Weights of a small GPT-style language model, trained from scratch on English Wikipedia: no biases in attention or MLP.
Each number is 128 + 32 x the weight over its row's rms, rounded and kept within 0 to 255. Layers, rows and columns count from 0. The size above them is the row's rms in percent of the matrix's.

# layer 3 MLP down (transposed), 576x224, rms 0.0612, rows 395-415, columns 0-111
size [ 93 101  98 101 103 103  99 102  94 101  96 100 108 101 100 102  96  96 103  93  96]
[[ 98 166 116  98 183 159 158  81 174 147  69 100 160  42 165 130  77 111  71  79 128 161  76 178 128  85 130 109 130 163 191 181 123 123 126 101 130 149 146 129 113 140 121 114 123 150 132 109 117 119  40  86 146 169 129  85 129  82 136 143  86 125  95 146 122 141 154  94  70 175 129 195 123 170 171 108 105  92 107 131  96  83 145 106 122 118 139  83 142 160 184 116 189 123 172 126  90 124  95 198 122 110 147 126 130 118 138 135 116 154  91 149]
 [133 119  70 169 171 133 169 172 134 112 103 123 120 170  75 104 144  45 134  81 192 106 107 146 132  81 153 185 137 163 131 139 139 118 170 114 109 149 122 102 115 150  99 130 117 174 109  92 122 166 118 103 145 122 133  98 135  99 136 204  89 133  96  92 138  91 111  80 100 107 109 100 163 124 142 185 164 113 129 109 122 120 154 142 150 143 160 160 144 195 129  84 139 127  63 181 179  86 159 123  98 173 107  82 102 110 150 122 144 147 151 102]
 [151  76 160 160 151 194 108 109 115 148  69 157  90 121 136 131 169 184 190 157 138 140 165 124 194 177 192 107  92 151 183 151  97 138 115 112 151 158 108  95  85 112 150 142 101 123 141  79 131 132 186 141 148 145 171 110 103 117 138  92 102 124 184 151 188  83 174 180 105 130  84 106 168 152 169 111  73 127 132  68 160  66 130  94 144  99  92 122 115 154  57  95  84  99 128  79  88  86  90 148 209 106 109  72 147  95 131 148 182 125  91  91]
 [218 122 137 109 143  93 128 125  93  98 125 188 181 160 152 182  91 146 134 131 200 188 149 141 140  98 114 123 119 113 169 105 139 139 139 189 201 175 132  80  79  90 136 132 103 134 114 122 139 158 142  78 123 152 103 199 117  65 135 118 113  67 187 119 149 109 164 141 133  75 140 153 130 220 140 155  89 151 146  90 120  90 144 164 164 113 147 137 114 117  90 146 160 143 122 167 116 115 157 117 164 105  91 165 102  92 138 167 147 141  75 125]
 [137 176  72 105 110 123  68 181 120 129 150 103 152  98  80 145 135 131 119  72  96  72 136 124 182 134 128 142  76 124 151 133 152 136 139 132 199 112  85 103 112 106  99 107 158  84 116 152 109  64 108 150  69  86 144  92 171 133 183 141 102  87 146 159 184 179 140 127 100 135  81 177 129 139 146 108  99 187 180 157 130 102 123 108 160  98 163 155 158 139 163 175 111 122 171 120  76 168 137 135 159 134 175 125 135  69 159 149 114  94 114 127]
 [144 124 151 104  38 107  99 132  81 148 152 137 164 104 144 220 166 165 181 141 157  79 101 144 111 156 131 151 157 105  57 147 125 102 123 125 157 152 116 156  97 117 128  83 110 183 166 131  91 164  99 192 149 144 101 152 179 205 114 135  96 187  85 170 161 167 120 135  96 145 125 143 132  84 134 128 147 146 114 135 114  96 149  65  91 172 179 100 129 139 164  99 142 125 113 167 141 125 154  85 120 153 101 149 149 160 133 106 125 162 147 159]
 [143  69 226  82 106 155  70  61 102 113 158  92  40 121 110  90 119 174 145  98 105 113 136 140 138  92 129 140 134 112 120 162 166 129  99 165 112 112 130 102 134 121 167 170  79  95 141 111 115 125  70 158 157 106 122 153 136 100 138  71  65 122 129 137  88 109 185 122 114  71  93 116 128 122 129 143 148 119 125 135 130 106 150  68 174 129  89 138 138 112 126 138 153 160 176 140 160 146 100 110 193 122 199  94 138 137 141 136  61 148 107 139]
 [118 134 148 133 137  72 162  72 105 153 136 100 184 136  97 147  86  66 139  63 172 116 146 153 140 159 139 129  64 115 122 108  97 113 186 190 125 141 133 142  78 192 142 142 151 168 101 100 107 162  77 123 105 137 141 110  77 163 117 170 103 135 119  59  67 118  90  47 138 139 125 179 193  89 122 120 201 135 127 120 131 156 150 115 189 109  94 100 111 117 115 125 141  95 129 108 110 116 167 119 109 180 135  79 131 105 105  85 117 122  84 107]
 [104 110 119  91  73 122  73  55 131  61 169  93 168 123 118 173 114 138  90 143 125  79 161  84 147 138  95 142 157 112 159 111 143 199 111  62 144 103  77  98  96 143  88 153 139 159 137 124 105  96 156 135  49 101 134 123 129 189 175  81 146 139 156 142 149 123 119  67 138 112 128 118 173 112 101 146 118 124 161 107 162 108 166 101 133 134 150 116 186 158 157 143  92  86 159 136 135  95 122 144  89 144  78 108  75 137 107 152 166 133 127 142]
 [ 45  98 166 147 115 100 134 108 121 144 107 176  66 107 141  93 171  94 102 108 126 124 132 104 210 110 147 117 134 132 145 201 176  26  85 104 138 104  92 195  55 151 116 101 111 148 123 126 104 128 166 131  83 157 129 108 130 103 179  57 160 155 135 124 100  93 118 181 101 127 129 158 129 169 118 119 131 149  76 121 110  88 200 104 109 151 124 126 100 165 179 130 116 145  84 114 148 124 136 111 128 108 147 127 154 101 179  92 119 105 174 141]
 [172  80 121 143 155 117 174 131 112 170 125 164 134  76 117 110 143 102 102 109 139 189 103 178 167 121 122 143 128 178 188 123 130 142 112 155  86 209 132 160 162 122  97 135 128 171 153 144 100 161  68 130 161 126  55 177 131 132 108  88 139 124 158 142 141  80 107 130 118  86 214 153  53 137  98  96 115  97 194 130 182 118 114 146 159 116  92  94 118 162  95 172 105 150  93 111 161  97 106 110 102 138 165  92  96  84 163 150 159  74 169 132]
 [ 98  89 107 174 111 167 130 135 186 115 100 112  76 120 112 182 158 149  98 116 146 156 125 115  72  73 120  88 131 167 133  93  76 109 105 145 117  73 165 150 105 126  94  56 104 139 129 128 154  92 128 111 115 119  96 103 136 126 101 153 150 120 152 115  87 139 117 121 145 142  78 148  92 118 151 114 113  84 113 158 143 163 121 125 158  89 108 148 202 186 144  93  68  94  85 119 106 173 114 151 183 121 124 147 120 115 119 144 109 170 112 162]
 [167 119 143 155 139  67 156 135  99 177 148 127 161 136 109 142  89  87 146 195 164 144 121 131  81 153 120 167 184 103 137 133  61 109  73 102 121  54 165 129 123 106 173 123 136 116 161 114  90 170 144 126 128 138  81 134 130  59 116  64 125  68 124 179 107  84 179 100 147 165 129 140 191 120 123 112 131 122 127 141  98 150 113 121 122 174 147  82 148  91 177 101  82 133 117 115  89 133 100 172  84 126  96 105 110 201 123 107 114  76  85 130]
 [101  82 174 148 144 131 137 143 140 159 104 106 176 130  96  82  94 117 180 149 143 108  64  92 110  53 160 167  73 133 121 131 147 142 128 180  65 140 121 132 133 132 118 117  94 122  60 141 157 109 105 195 170 118 101  91 143  80 153 131 114 133  56  88 178 115 137 127 136 130 174 125 138 132  96 186 158 165 141 116 111 132  89 125 114 127 146 118 104 126 117 107 135 163 108 188 173 155 142 150 127 197 200 128 192 156 116 144 131  92 179 160]
 [106 188 165 104 117 174 107  96 116 129 127 138 140 144 117 116 109 112 121 137  55 156 176 105 143 108 157  80 125 138 141 155 111 201 157 174 126 142 209 125 146 211 100 171 104 143 167 102 142 110 133  90 102  62 136 169 128 137  99 113 103  63  57  67 148  91  95 115  85 154 127 130 146 183 165 128 113 134 198 109 135 139  72 106  96 125  99 120 174 128 143  88  68  94 144 127 113 160 160  67 123 129 155 145 142  87 132 145 179 142 126 195]
 [147 194 164 113 102 152 151  84 122 151  91 177 118 145 154 193 119 116  85 170 147 174 109 118 104 143 134  98 136 103 132 106 103 158 122 147 195 166 181 123  68 128 114 132 120 112 149 130 128 119 103  89 150 111 175 122  60 142 110  75  96 138 139  86 202 122  85 168 141 116 163  86 138 120 109 131 130 124 195 171 126 132 144 129 117 102 104  67  83  97 137 101 121 113  63 110  99 133  88 110 129 160 102 138 110 119 116 115 146 154 114 118]
 [ 96  79 119 188 111 154 159 123 160 144 122  72  95 161 113  96 147  93 121 122 145  93  89 139 181 160 138 165 158 115 135 149  99  75 176 131 114 147  54 130 158 162 181 105 111 144 107 167 158 128 137 109 122 104 140 154 155 174  77 168 142 163 127 137 173 127  96 160 107  83 167 155 126 108 129 172  73 121 132 122 183 159 184 181 136 152 161 125 122 127  66 149 111 136 142 149 175 128 135 123 119 137 160 145  88 118 144  94 151  67 175 123]
 [ 72 141 112  73 136 116 139  83 135 141 118 154 107 122 156  83 185 138 111 124 156  70 159 168 144 103 177  94  99  78 179 124 175 127 121  94 109 151 156 139 108 153 141 108  95 105 144 164 141  76 124 146  94 102 146 132  86 163 158 126  98  86 111 152 145 142 106 120  83  89 153 146 169 113 112 102 169 113 151 100  77 189 130  87 134 163 131  65 197 156 138 164  61 147  96 133 135 170 115  98 168 113 192 100 108 134 112 133 137 118 143 134]
 [124  88 135 154 130 163 102 112 180 109 156 150 102 163 185 135  88 149 149 162  49 108 134 118  80 175 142 115 156 199 157 154 182 133 125 134 176  97 164 129 107  91 149  85 154 129 116 160 101 103 124 125 160 138 143 113 110 132 105  64  70 121 161 122 127  80 106  77 102 196 125 126 117 118 113 130 106  85 140 177 120 137 111 102  94  97 131 152 167 167 128 167 173 190 167 116  95 106 163 169 162 140 175 143 158 156 122 177 193  58 146 135]
 [157 115  80 124  64 135 123 122 151 141 152  87 134 130 169 111 129 173 148 130  91 153 152 140 147  93 108  80 121  64 145 123  93 151 154 113 195 121  75 190  97  70  65 142 115 159 140 148  75 164  97 155 135  86 168  72  68 153  89 135 129  60 104  79 139 205 128 139 170  97 131 106 120 133 202  81 118  91 169 148 102 158 130 128 155 124  82  81 101 126 115 115 138  99 131  70 193 121 121 117 124 144 166 133 119 111 156 131 137 155 102 153]
 [147 103  78 130 197  82  83  44 124 166  87 154 118  85  98 162  29 131 107 108 112 119 132 146 119 169  71 168 181 113 144 136 175  84 125 167 108  79 156 123 137 134 138 118 127 122  84 125 129 100 150 165 118 119  77  85 134 120 115 151 143 105  84 159 192 181 155 120 128 104  91  96 153 141 191 107  66 149 138 163 154 132 182 169 128 120 145 152 151 104 135 101 116 173 131 144 123 154  77 162 139 163 171 135 161 101 145 127 128 115 135  63]]
# layer 3 MLP gate, 576x224, rms 0.0613, rows 396-416, columns 0-111
size [105  94 101 102  98  99 104  96 102  96  95 106 100 102 102  97  94 101  91 100 107]
[[122 104 185  74 143 110 150  88 110 128  79  99  78 112 174 135 134  88  75 115  84  94 140 123 131 142 107 109 160 113  54 103 126 126 164 134 102 106 124 177 119 128 104 153 118 128 165  61  97  89 140 107 102  66 131 132 163 163 166 107 120  52 153 164 162 129 141  98 166 134 167 121 123  61  84 123 176 123  85  94 144 115 145 124 161  92 164  78 170  71 133 134 101 142 121  62 117  52 136 171 116  90 117 134 113 120 114 192 150 102 191 120]
 [113 174 140 108 113  81 136 158 124  63 161  84 122 143 161 182 126 121 179 165 123 117 131 165  99 126 165  92 112 153  92 141 148 137 130 144 191  59 185 150 109 163 169 115 115 185 132 139  90 124  91 115 108 116  67 184 117 150 183 139 102 123 128 143 138  71 134 103  98 154 140  99 114 137  99  66 156 120 130 157 141 140 170  98 150 142  91 176 114 165 147 127 178 138 128 124 159 124 105 117 176  82  85  91 150 110 100 142 117 108 102 144]
 [193 146 112 106 156 133 152 115  73 119 133 169 188  53 121  97  87 118 115 203 159  94 101 131 135 119  76 111 140 161 154 157 120 151 191 124 117  76  99  84 105 174 156 141  50 135 139 168  91 162 133 104  92 171 110 165 108  93 201 147  79  92 119 114 110  85 110 182 153 146 142 106 131 109 152 135 155  80 117 136 222 113 127 131 186 164 115 128 168  90 140  89 170 114 102  80 183 145 175 104 168 156 159 138 104  98  97 112 113 162 102  90]
 [ 72 118  74 104 116 117 139 168 151 144 117 115  94 132  82 120 126 116 120 102  56 167 141 143 113 176 160  92  94 156 125 167 168 186  79 215 145 104 104 124 125 157 111 124  93 103 162 116 158 143 174  71 118 163 125 157 182 140 136 155 124 158 125  83 156 125  98  87 114 146  75 164  88  60  81 164 155  86  88 173 136  94 165 190 119 123 151 162  76 150 181 153 166 116 145  94 108  95 137  41 135 108 105 142 158 115 142 112 180 155 168 129]
 [132 156 120  87  97 155  93 180 113 160 101 117 127  76 171 137 138 111  72 184 140  93 160 134  83 101 118 161  96  98 130  99 116 167  94 128 113 119 166 107 123 172 131 110  96 170 176 122 117 149 153 131 123 123 134 143 109 163 167 127 137 172  64 115 176 113 116  88 149 161 147 181 173 152  78  84 127 205 110 152 122 144 132 149 183 143 109 156  61  59 121 125 154 125  79 161 162 142 106 152 102 128  99 104 135 140 153 163 126 171 108 182]
 [129  83 119  95  60 147 138 129 179 130 108 155 151 113 135 111  86 102 168  94 138 110  87  98 117 138 189  87 151 176 213 132 145 178 138 117 111 122 167  96 160 179 122 136 165 158 142  71  97  93 120 102 105 168 188 106 142 123 131 135 126 136 107 183 129 121 129 113  78 159  90 139 141  97  57 148 135  99 153 173 120 123 182 181  95 163 124 174 153 122 166 113 155 107 137 172 135 129 155 107 112 114 125 149  93  84  97 154 130  94  81 182]
 [166  89 140 144 121 104 117 148 134 161 167 127 123 149 177 120 104 121 150 175 145 116 130 147 140 133 120 138  73 134  98 175  92 147 133 213 167 123 115 184  90 130 127 126 131 130 180  94  90 140 130 148 170 152 138 152 131  83 171 114 116 119 124 170 147 120 116  55 111 135 130 117 137 127 162 121  48 121 134 171 128 117 128 155  97 142 114 186 138 159 127 158 174 117 101 159 127 118 104 152 123 140 176  44 148  69 124 196  97  79 112 134]
 [ 74 150 135  85 105 108 101 164 106  73 127 158 107 110 129 140  86  91 184  84 148  67 189 102  96 121  91 135 111 127 101  93 129 128  93 139 146  89 116  89  62 190 132 152 119  84 107 105  62  88 127 120 129 110 203 119 157 157 113 146 110 164 133  89 107  78 131 139 140 140 108  65 103  77  87 172 135 157 170 178  88 108 140 127 176  84 145 128 116 155 143  65 128 144 162  95 165 113 120  96 134 150 119 183 120 164 128 162 157 100 126 199]
 [ 89 118 179 162 134 140 125 178 116 110 111 132  58  95  99 114 132 180  99 137 157 115  89 115  41 163 125 127  84 189  73 125  76 153 112 121 191 134 134  64 135 126 121 170 125 164  85  83 147 164 144 102 168 176 155  90 144 176 162 128  70 121 119  80 146 116 171 190 115 156 168 150 145 163  87 153  43 154 148 102 124 102 112 122  95 123 111 120 100 134 127 138 114 179 109 118 138  48 101 144 118 109  94 134 112 160 101 145  92 109 105 103]
 [111 174 126  72  95 130 139  95 172 126 117 184  98 124 146  68 163 105 119 129 105  85 144 136 141 110  93 168  81 153 111  83 151 127 166 190  92 129 141  94  95  92 156 141 116 102 109 109  87 176  88 188 220 130 147 179 149 171  80  50 138 142 105 113 120  90 162 180 102 103 134 161  57  76 108 145  89 168 165  82 103  66 130 139 141 105  78 150 138 191 100  60 176 146 120 172 110 101 145 113 155 160 103 180 146 135 142  96 101 151 152 167]
 [141 130 137 164 161 137 145 161 102  95  93 101 136 155  76 105  98 163 135 109 114 161 119 116 138 114  90 166 117 156 145 111 171 107 143  82 133 113 123 126 181 174  80 151 162 142  64  76 153  98 143 144  95 126 176 149 172 169 107 119 127 153 106 160 137 123 147 104 133 152  72 122 144 115  64  61 123 112  88 164 135  94 140 131 140 137 119 111  75 113 134 128 131  97 160  63 153  77 150 103 105  49  93 152 171 116 128 104 154  27 108  81]
 [ 96 112 100 121 173 160 171 136 118  93 149  84 119 117 150 130 119 171 119 102 135  96 158 100 138 131 138 113 122 150 103 127 140 143 141 148 110 115  86 169  81 149 164 133  75 117 180 171 127 154 124 147 174 174 134 121 144 185 143 147 142 166 121 160 108  69 124 134 128  92 171 129 111 106 148 141 124 128  81 142 162  83 153 129 148 114 110 130 146 134  41 114 114 122 126  75 128 119 143 132 162 158 138 139 125 121  66 174 178 108 151 158]
 [142 137 111 175 178 169 177 113 165 125 137 103 170  84 100 151 194 185  56  99 109 134  51 147 189 127 101 118 106  82 140 187 153 155 142  93  80 135 180 102 177 134  87 128 163 111 115 131  91 113 145 142 132 113 119  78 129 115 143 166 179 122 185  77 154 100 132 117 131  95 141 116 148 108 138 130 143 164 161 113 152  98 103 132 147 115 109 162  80  48 157 138 132 134 143 153  77 137 123 142 102  89 127  87 183 109  72 152 162 168 121  95]
 [119  97  90 158 109 129 143 152 109 168 117  95 131  91 118 144 140 151 100 126 125 110  90  66  92 157 144  96 131 160 157  81 114 116  92 119 158 133  68 166 176 160  98 139 173 139  99 120  71  75 111 177 163 110 118 134 164 127 136 153 114 156 138 109 202 135 135 102 174 140 139 131  45 174 128 146  79 144 134 117  87 137 173 123 177  84 135 131  98 150 166 125 153 146 108  86 158  96 161 140  88 104 107 103 126 132 138 180  87 109 129  92]
 [105 157 118 151  94 136  88 207 115 134 176  60 135 183 101 131 131  82 141 134 108 149  78 129  79  80 152 168 146 149 164 110 149 127  83 103 125 143 130 166 111 184 175 125  77 170 139 164 100  94 195 107 137  75 183  89 136  96  98 115 172 135 128  97  82 114 106 111  95 108 121 144 176  85 104 175 113 144 104 117 148  97 157 131  92 127 102  84 116  87 160 102 189  95  58 110 110 157 143 149 117 159 130 123 100 123 128 179 101 133 124 132]
 [105 166 131 144 143 144 164 176 125 180 150  85 151 150 146  83 172 110 164 116 107 153 118 116 159 111 144 125 139 142 149  96 124 117 113 103 160 129 143 161  48 120  94  89 133  90 171 140  70 157 125 154 111 118  99 145 118 113 190  89 105 114 139 162  99 146  96 100 157 161 146 144 135 144 162 103  92 136 124 175 208 174 114 131  81 136 188 131 184  71 115 141 100  83 122 123 105 180 125 112 127 142 143 150  69  82 114 133 102 146 108 114]
 [123 107 116 135 170 157 120 121 200 132 150  96 152  98 136 144  96 149 111 112  88 153 137 120 129 139  70  96 152 248 168 126  37 180 134 139 157 138  97 122 137 144 141 150 117 154  77 145 144 103 122  95 170  91  72 110 114  84 131 115 133 145 117  99 115 142 141 168 159 134  78 100  92 167 150 105 142 121 133 119 151  89 135 173 140  70 122 170  95 143  88 156  86 162 117 134 142 150 167  91 167 181 128 109  97 137 124 137 154 166 131 134]
 [111 190 142 163 142  96 113 135  97 130 130  89 155  92 193  98 140  84 195  86 134  98 127 123 139 130 120 150 133 149 133  97 137 156 119 190 104  72  97  60 145 170 144 129 158 124 107 101 139  95 169 174 115 119  97 181 127 108 136 118 122 124 144 119 108 109 142 182 127 132 147 114 130 136  89  65 144 121  75 105 170  92 116 175  90 113 178 160 127  88 126  80 229 204 155 154 124 119  52 132 147 120  98  81 133 106 149 142 163 106 105 109]
 [159 144 117  92  46 141 149 133  75 110  43 141 114 124 161 105 133  65 163 149  66 148 128 123 139 106 181 139 161 100 200 102 104  91 143  89 128 114 108 174  52  61  77 145 122 112 152  97 119 192  84 152 152  69 106 176  83 141  97 143  86 114 137  94 130 181  71  71 163 140 132  80  99 109 108  96 136 147 100  76 159  71 143 132 137 143  98 189 117 190  79 190 155 105 143 176 136  76  95 173 101  97 127 144 120 133 114 154  98 117 158 110]
 [105 111 148 123  91 127 148 102 135 172 122 147 124 115 169  92 135 139 175 171 128 135 118 119  86 137 189  99 165 135  87 117 100 176  91 118 172 130 146 150  72  72 146 121 101 145 134 166 172  92 118 197 147 133 174 128 110 149 131 147 131 184 125 137 142 107 162 117 136 128 119 154 115 134 119 137  72 169 103 126 164 122 147 157 144  97 144 158 134 167 144 112 132 149 151 127 143 138  99 140  72 147  98  93 152 162 114 209 157 194  91 140]
 [132  96  86 138 187 143 170  92 132 138 133 129 176 155 139 141 142 101  87 155 107  64  90 127 120 184 146 169 174 112 136 130 115  97 178 131 133 120 172  67 106  91  74 191 156 117 161 127 124 123 138 137 103 116 152 118 203  45 151 148 107 104 162  97 144  36  96 141 121 151 159 156  76 134  82 164 110  95 137 109 113 139  83 170 141 149 118 122  96 103  97 121 127 199 180 116  85 145 158  69 189  96 123 109 134  78 138 158 104 143 111 122]]
# layer 3 MLP up, 576x224, rms 0.0613, rows 396-415, columns 0-111
size [103  97 101 104 104  97 105  96 102  96 100 108  99  99 103  96  98 103  93  92]
[[118  72 108 159 106 126 165 101 118 109 125 110  70 162 159  93 139 229 145 136  93 134 151 125 126  93 195 102 143 120 103 189  93 119 175 108 126  96 104 152 138 139 142  90 127 159 154  63 136 114 133 134 142 180 102 144 163 130 162 120 116 129 138 153 140 166 125 146 105 167 131 112 185 132 156 141 111 183  74 138 103 118 186  81 163 108 127 123 112 133 139 182  76 180 156 154  55 156 125 132 137  67  78 122  74 152 136 119 129 161  81 124]
 [141  60  82 188  68 154 140 141 181 150 140 142 116 131 120 157 162  95  88 152 160 125 130 114 134 101  98 114 125 155 123 135 143 159 166 129 108 166 177 168 126  82 122 123 133 115 144 131  60 107 129  81 183 132 157 171 143 154  84 131 138 119 101  92 127 164 180  91 124  98  99 180 120 119 132 164  90 148 210 140 117 128  93 104 125 137 118 143 109 124 194 171  71 161 118 143 138 148  76 148 145 152 122  84 171 115 160 127 117 194 109 182]
 [ 73 150 164 147 145 120  89  87  71 164 162 113  71 188 137 119 125  82 107 166 132 180 126 113  87  75 100 177  96  97 119 104  93 167 137 100 105 125 189 132  95 119 157 149 125 137 122 141 138 145 151  99 146 165 142 141  99  99 149  94  78  86 152 119 159 166  92 114 106  73 123 155 136 203 149 113 103  81 111 132 115 145 167 174 137  99 178 121  88 161 132 134 155  97 136 144 163 149 122 133 105  78 120  99 177  87 132 102 163 161 145 139]
 [215 139 148 129 167 120 113 148 137  95 131 171 115 137 126 128 137  81 172  87 144 112 173 101 148 119  85 198 151 130 105  98 137 159 132 136 101 135 122 108 102 104  74 104 117 157  94 139  86 100  77 165 107 130  76 100 105 175 117  90 109 100  55 149 114 121 129 142 107 140 175  99 134 165  63 139 183  79  86 102 109 108  56 135 113 125 125 149 161 108 121  86 167 110 174 134 130 157 182  95 104  90 102 111 127 147 140 133 122  97  98 115]
 [125 168 110 100 123 111 156 172 110 156 162  75 119  84  94 104  93  55  93 160 150  94 121 153 169 109 122 132  85 139 107 172 108 153 103 153 141 146 141 105 165 135 124 136  92 181 130 130 151 176 145 152 132 122 108 118 111  90 102  82 162 172 116 100  94  62  99 168  73 102 118 115 141 144 164 116 160 122 164 128 121 120  54 105 191 126  81  88 182 125 167 104 138 177 181 169 151 118  89 206 171 190 148 159  92 174 140 187 163 170 129 159]
 [ 71 122  83  60 175 106 101 147 148 173 129 111 144 132 113 155 178 117 161 102 176 111 113  90 146 135 139 125 158 139 115  91  82 151  63 149  86 127 129 155  85 155 183 150  87 100 102 130  43 178  91 137 146 102  88 114 110 233 125 106 125 118 111  94 123  89 170 117 162 112 169 142 110 149 105 113 140 146 165 161 126 143 113  85 123 112 136 122 134 172 112 117 165 125 126 178 106 123 170 175 106 154 133 114 116 118 147 117 141 107 168 135]
 [123 166 103  98 191 166 102 109 140 171  95  97 144  73 124 122 196 182 109  79 134 175 172 103 161  96  91 106 129 172 121 159 173 139 126 151 126 110 117 119 166 107 148 134 148  71 121 177 131 121 185 138 102 167 161 140 180 163 102 140 140 100 133  89 128  75 158 122 118  81  94 161 129 130 156 103 170 136 139  89 167 131 146 137 124 122  69  92 102 148 120 115 154 144 127 111 110 140 159  80 146  77 138 146 117 130 101  74 128 162 104 113]
 [125  93 155 173 139 160 138 205  93 110  73  91 197  50 122 102 106  73 123  99 159 136 109 136 162 118  96 111 115 131 130 127 129  95 113 136  98  77 144 120 172  89 125 105 138 133 178 115  61 143 159 113 160 218 102 135 181  85 130 110  58  88 148  80  92 110 138  86 127 104 136 178  87 164  69 116 114  68 134 117 165 166 108 118 161 133 153 198 110 139 161 138 131 165 169 149 158  91 153 148 171 101 159  88 164 137 168 111 113  62  98 159]
 [118 178 147 143 104 142 145  89 148 133 151 130 101 105 115  88 120  87 145 130 126 148 149 139 130 134 101 120 135 128 113 196 142 139 125  91  60  94 180 163 112 112 141 131  96 175  96  70  88 102 114 130 118 137 180  96  86 146 100 105 207 115 103  84 121 113  78 105  73  97 124 166  77 119 159 117 151  71 129 194 107 142 114  89  64 147 152 110 154  97  89 121 112 154 118 182 157  90 166  57 129 163  73 105  70 113 130  96  53 108 100 190]
 [108 107  83 128 134 157 139 114 115 109 119 164 102 176  53 140 171 111 179 136  98 114 109 123 135 182 147 110 173  94 134 147 184 168 144  68 116 137 100 156 145 114 145 103 181 151 125 160 161  62 212 110  49 100 128 112 180 132 123 148 156 163 162 156 163 155 164 172 121 125 141 121 162 152 125 209 145  94 118 129 161 169 119 136 108 129 129 174  89  92 126 173 120  73 125 142  75 123  84 146  92 138  90 158  95 152 110 112 147 131 108 105]
 [122 192  75 116 139 137 155 172  94  97 111 146 173 100 114 156 114 164 105 132 159 139 106 106 103 117  58 151 160  88 137 119 104 169  95 152  60  75 161 102 174 108  90  92 168 172 111  99  63 158 133 152 102 129 104 163 140 144  55 127  97 106  67 111 113 125  73  98  46  95 109 187  87 142 141 112 151  95 126 167 123 127 131 118  85 195 106 178 134  78 180 159 118 141 181  95 117 105 133 106 116 155 116 145  91 148 151 109  38 122 139  62]
 [168 139 126 164 115 128 159 101  65 150 157 123 134 146 119 135  86 118 141  97 136 112 113 119 150 141 117 145 145 161 138 138  76 147 111 109 100 165 134 167 159 107 182 128 143 134 186 138 128 137  94 167 103 173  89 157  75 156 105 162 187 117 132 153 157 116 134 113 109 175 128 127  85 153  99 135 123  49 150 127 179 142 184 114 190 166 119 166 181  85  90 101 130 120  85 169 164 146 134 157 110  89  91 170  81  59 125 155 185 138  82 101]
 [ 81  79  91 110 108 116 138  84 111 171 163 138  93 152 163 122 114  92 100  91 140 148  98 128 126 129 116 106 184 114 110  98 155  98 172 111 112 197 176 137  40  83 136 128  84 119 137  97  90 109 147 153 177 156  81 133 164 133 123 144 158 151  73  73 120 104  90 122 163 128 179 153 135 169 174 124 145 171 129 101 119 115  71 101  72 107 105 172  92 137 131 146 125  93 124  67 107 133 168 137 141 158 148 127 121  94 131 105 180  50  98 113]
 [ 73 121 155  81 133 151 108  99 179 172 167 169  92 140 153 118 118 104 157 178 152 183 131  65  94 166 119 153 165 164 177 107 178 193 137 145 127 124 166 174  91 131 125 120  91 114  95 141 145 127  68 119 192 121 126 112 153 139 121  90 124 108 127 154 163 167 144 137  73  62 114 220 115  95 120 184 129 135 157 131 127 150 174 132 113 152 101 115 139 112 146 120 118 139 168 156 156 126 155 175  80 165 157 119 157 127 150 184 210 153  74 166]
 [116 154 169  59 136 123  74 143 116 139 134 162 157 114 109 120  88  67  84 182  99 137  89 115 129 179 146  96 182  79 107 137 116 118 122 106 138  86 158 108 114 154 127 116 100 139 162 101 110 150 127  96 104 157 130 172 125  41 132 132 109 154  96 106 127 107 120 141 163 173  41  94 138 102 147 108 181 115 184 191 122 129 126 127  96 177 155 115  77 148 149 144 164  68 143 150 102 191 191  59 105 171 126 162 119 165 109  47  59 157 117 121]
 [140  76 169 164  58  83  86 159 177  68  95 191 114 106 116 112 132 150 158 127 176 111 174 146 148 104  88 125 112 121 124  92 156  85 131 192 120 119 131 153 140 119 157 130  86 113 139 173 128 144  87 189 147 115 202 153 158 153 142 202 153 123  83 120 184  90 110  78 111 170 143 112 118 143  64   4 138  95 132 104 128 122 172 133 111 127 133  79 108  61 131 147 148 179 100 119 155 169 131 160 141 148  98 152 129 129 118  96 122 119 162 195]
 [150  96 123 161 200 145 107 163 160 160 135  86 119 134  95 108 102 145 129 126 132 185 160 163 176  92  99 158 172 137 120 156 114 101 156 170  42  61 144 115 177 100 176 104 113 115  64  95 158  87 129 105 110  96 131 117 138  80  99 165  93 130 166 110 153 140 168 162 197 149 100 153 125 119 136 142  62  93 173 169 147 122 140 205 101  69 165 115  81 116 162 148 146 130 113 115 194 112 146 101 149 118 131 131 152 154  87 147 146 121 175 109]
 [168 154 152 157 106 121 118 133 109  66 118 133 169 202 165 170 162  98  73 183 134 120 141 172  95 139 129  73 111 149  98  72 107  85 160  68 127  94 178 129 137 159 114 139  91 152 123 158 206 186 104 109 177 168  98 133 108 165 150 126  84 166 131 139 154 150 120  56 164 113 105 162 129  83 162  99  37 127 117 189 142 134  96 121 120 112 144  90 169  83  72 146 172  84 174 128 142  58 178 142 161 145 154 131 123 136 151 163 125 110 132 151]
 [143 125 103 131 123 120 179 148 152 130  70 110 137 152 175 100 114 118 186 151  94 181 125 136 182 104 181 145 179 113 168 189  91 118 119 119  73 130 153 147 119  93 103 178 125  61 178 112 124  89 153  67 104 111 132 134 168  87 126 113  88 181 119 142 179 148 115 112 175 203 153 124 102 146  88  80 127 143 127 131 196 100  70 143 103 161 120 173  96  73 145  63 108 158 133 137 138  85 124 125 106 141 150 145 137 110 165 107 124 100 159 176]
 [117 105 131 114 126 156 112 141 141  90 122 182 189 106 102 112 166 133 161  73 111 137 123  95 124 169 160  90 129 104 108 116 124 144  74 152  81  98 121  89 154 101 105 156 144 107  85 156  80  98 134 160 151 144  90 115 139 174  98 190 134  97 124 105 125 173 137 129 115 101 104 171  78 128  65 122 128 127 101 153 175  73 191 163 107 150 152  93 101 204 145  31 117 153 160 132 183  96 120 141  85 138 102 110  69 147 154 116 108 147 148 126]]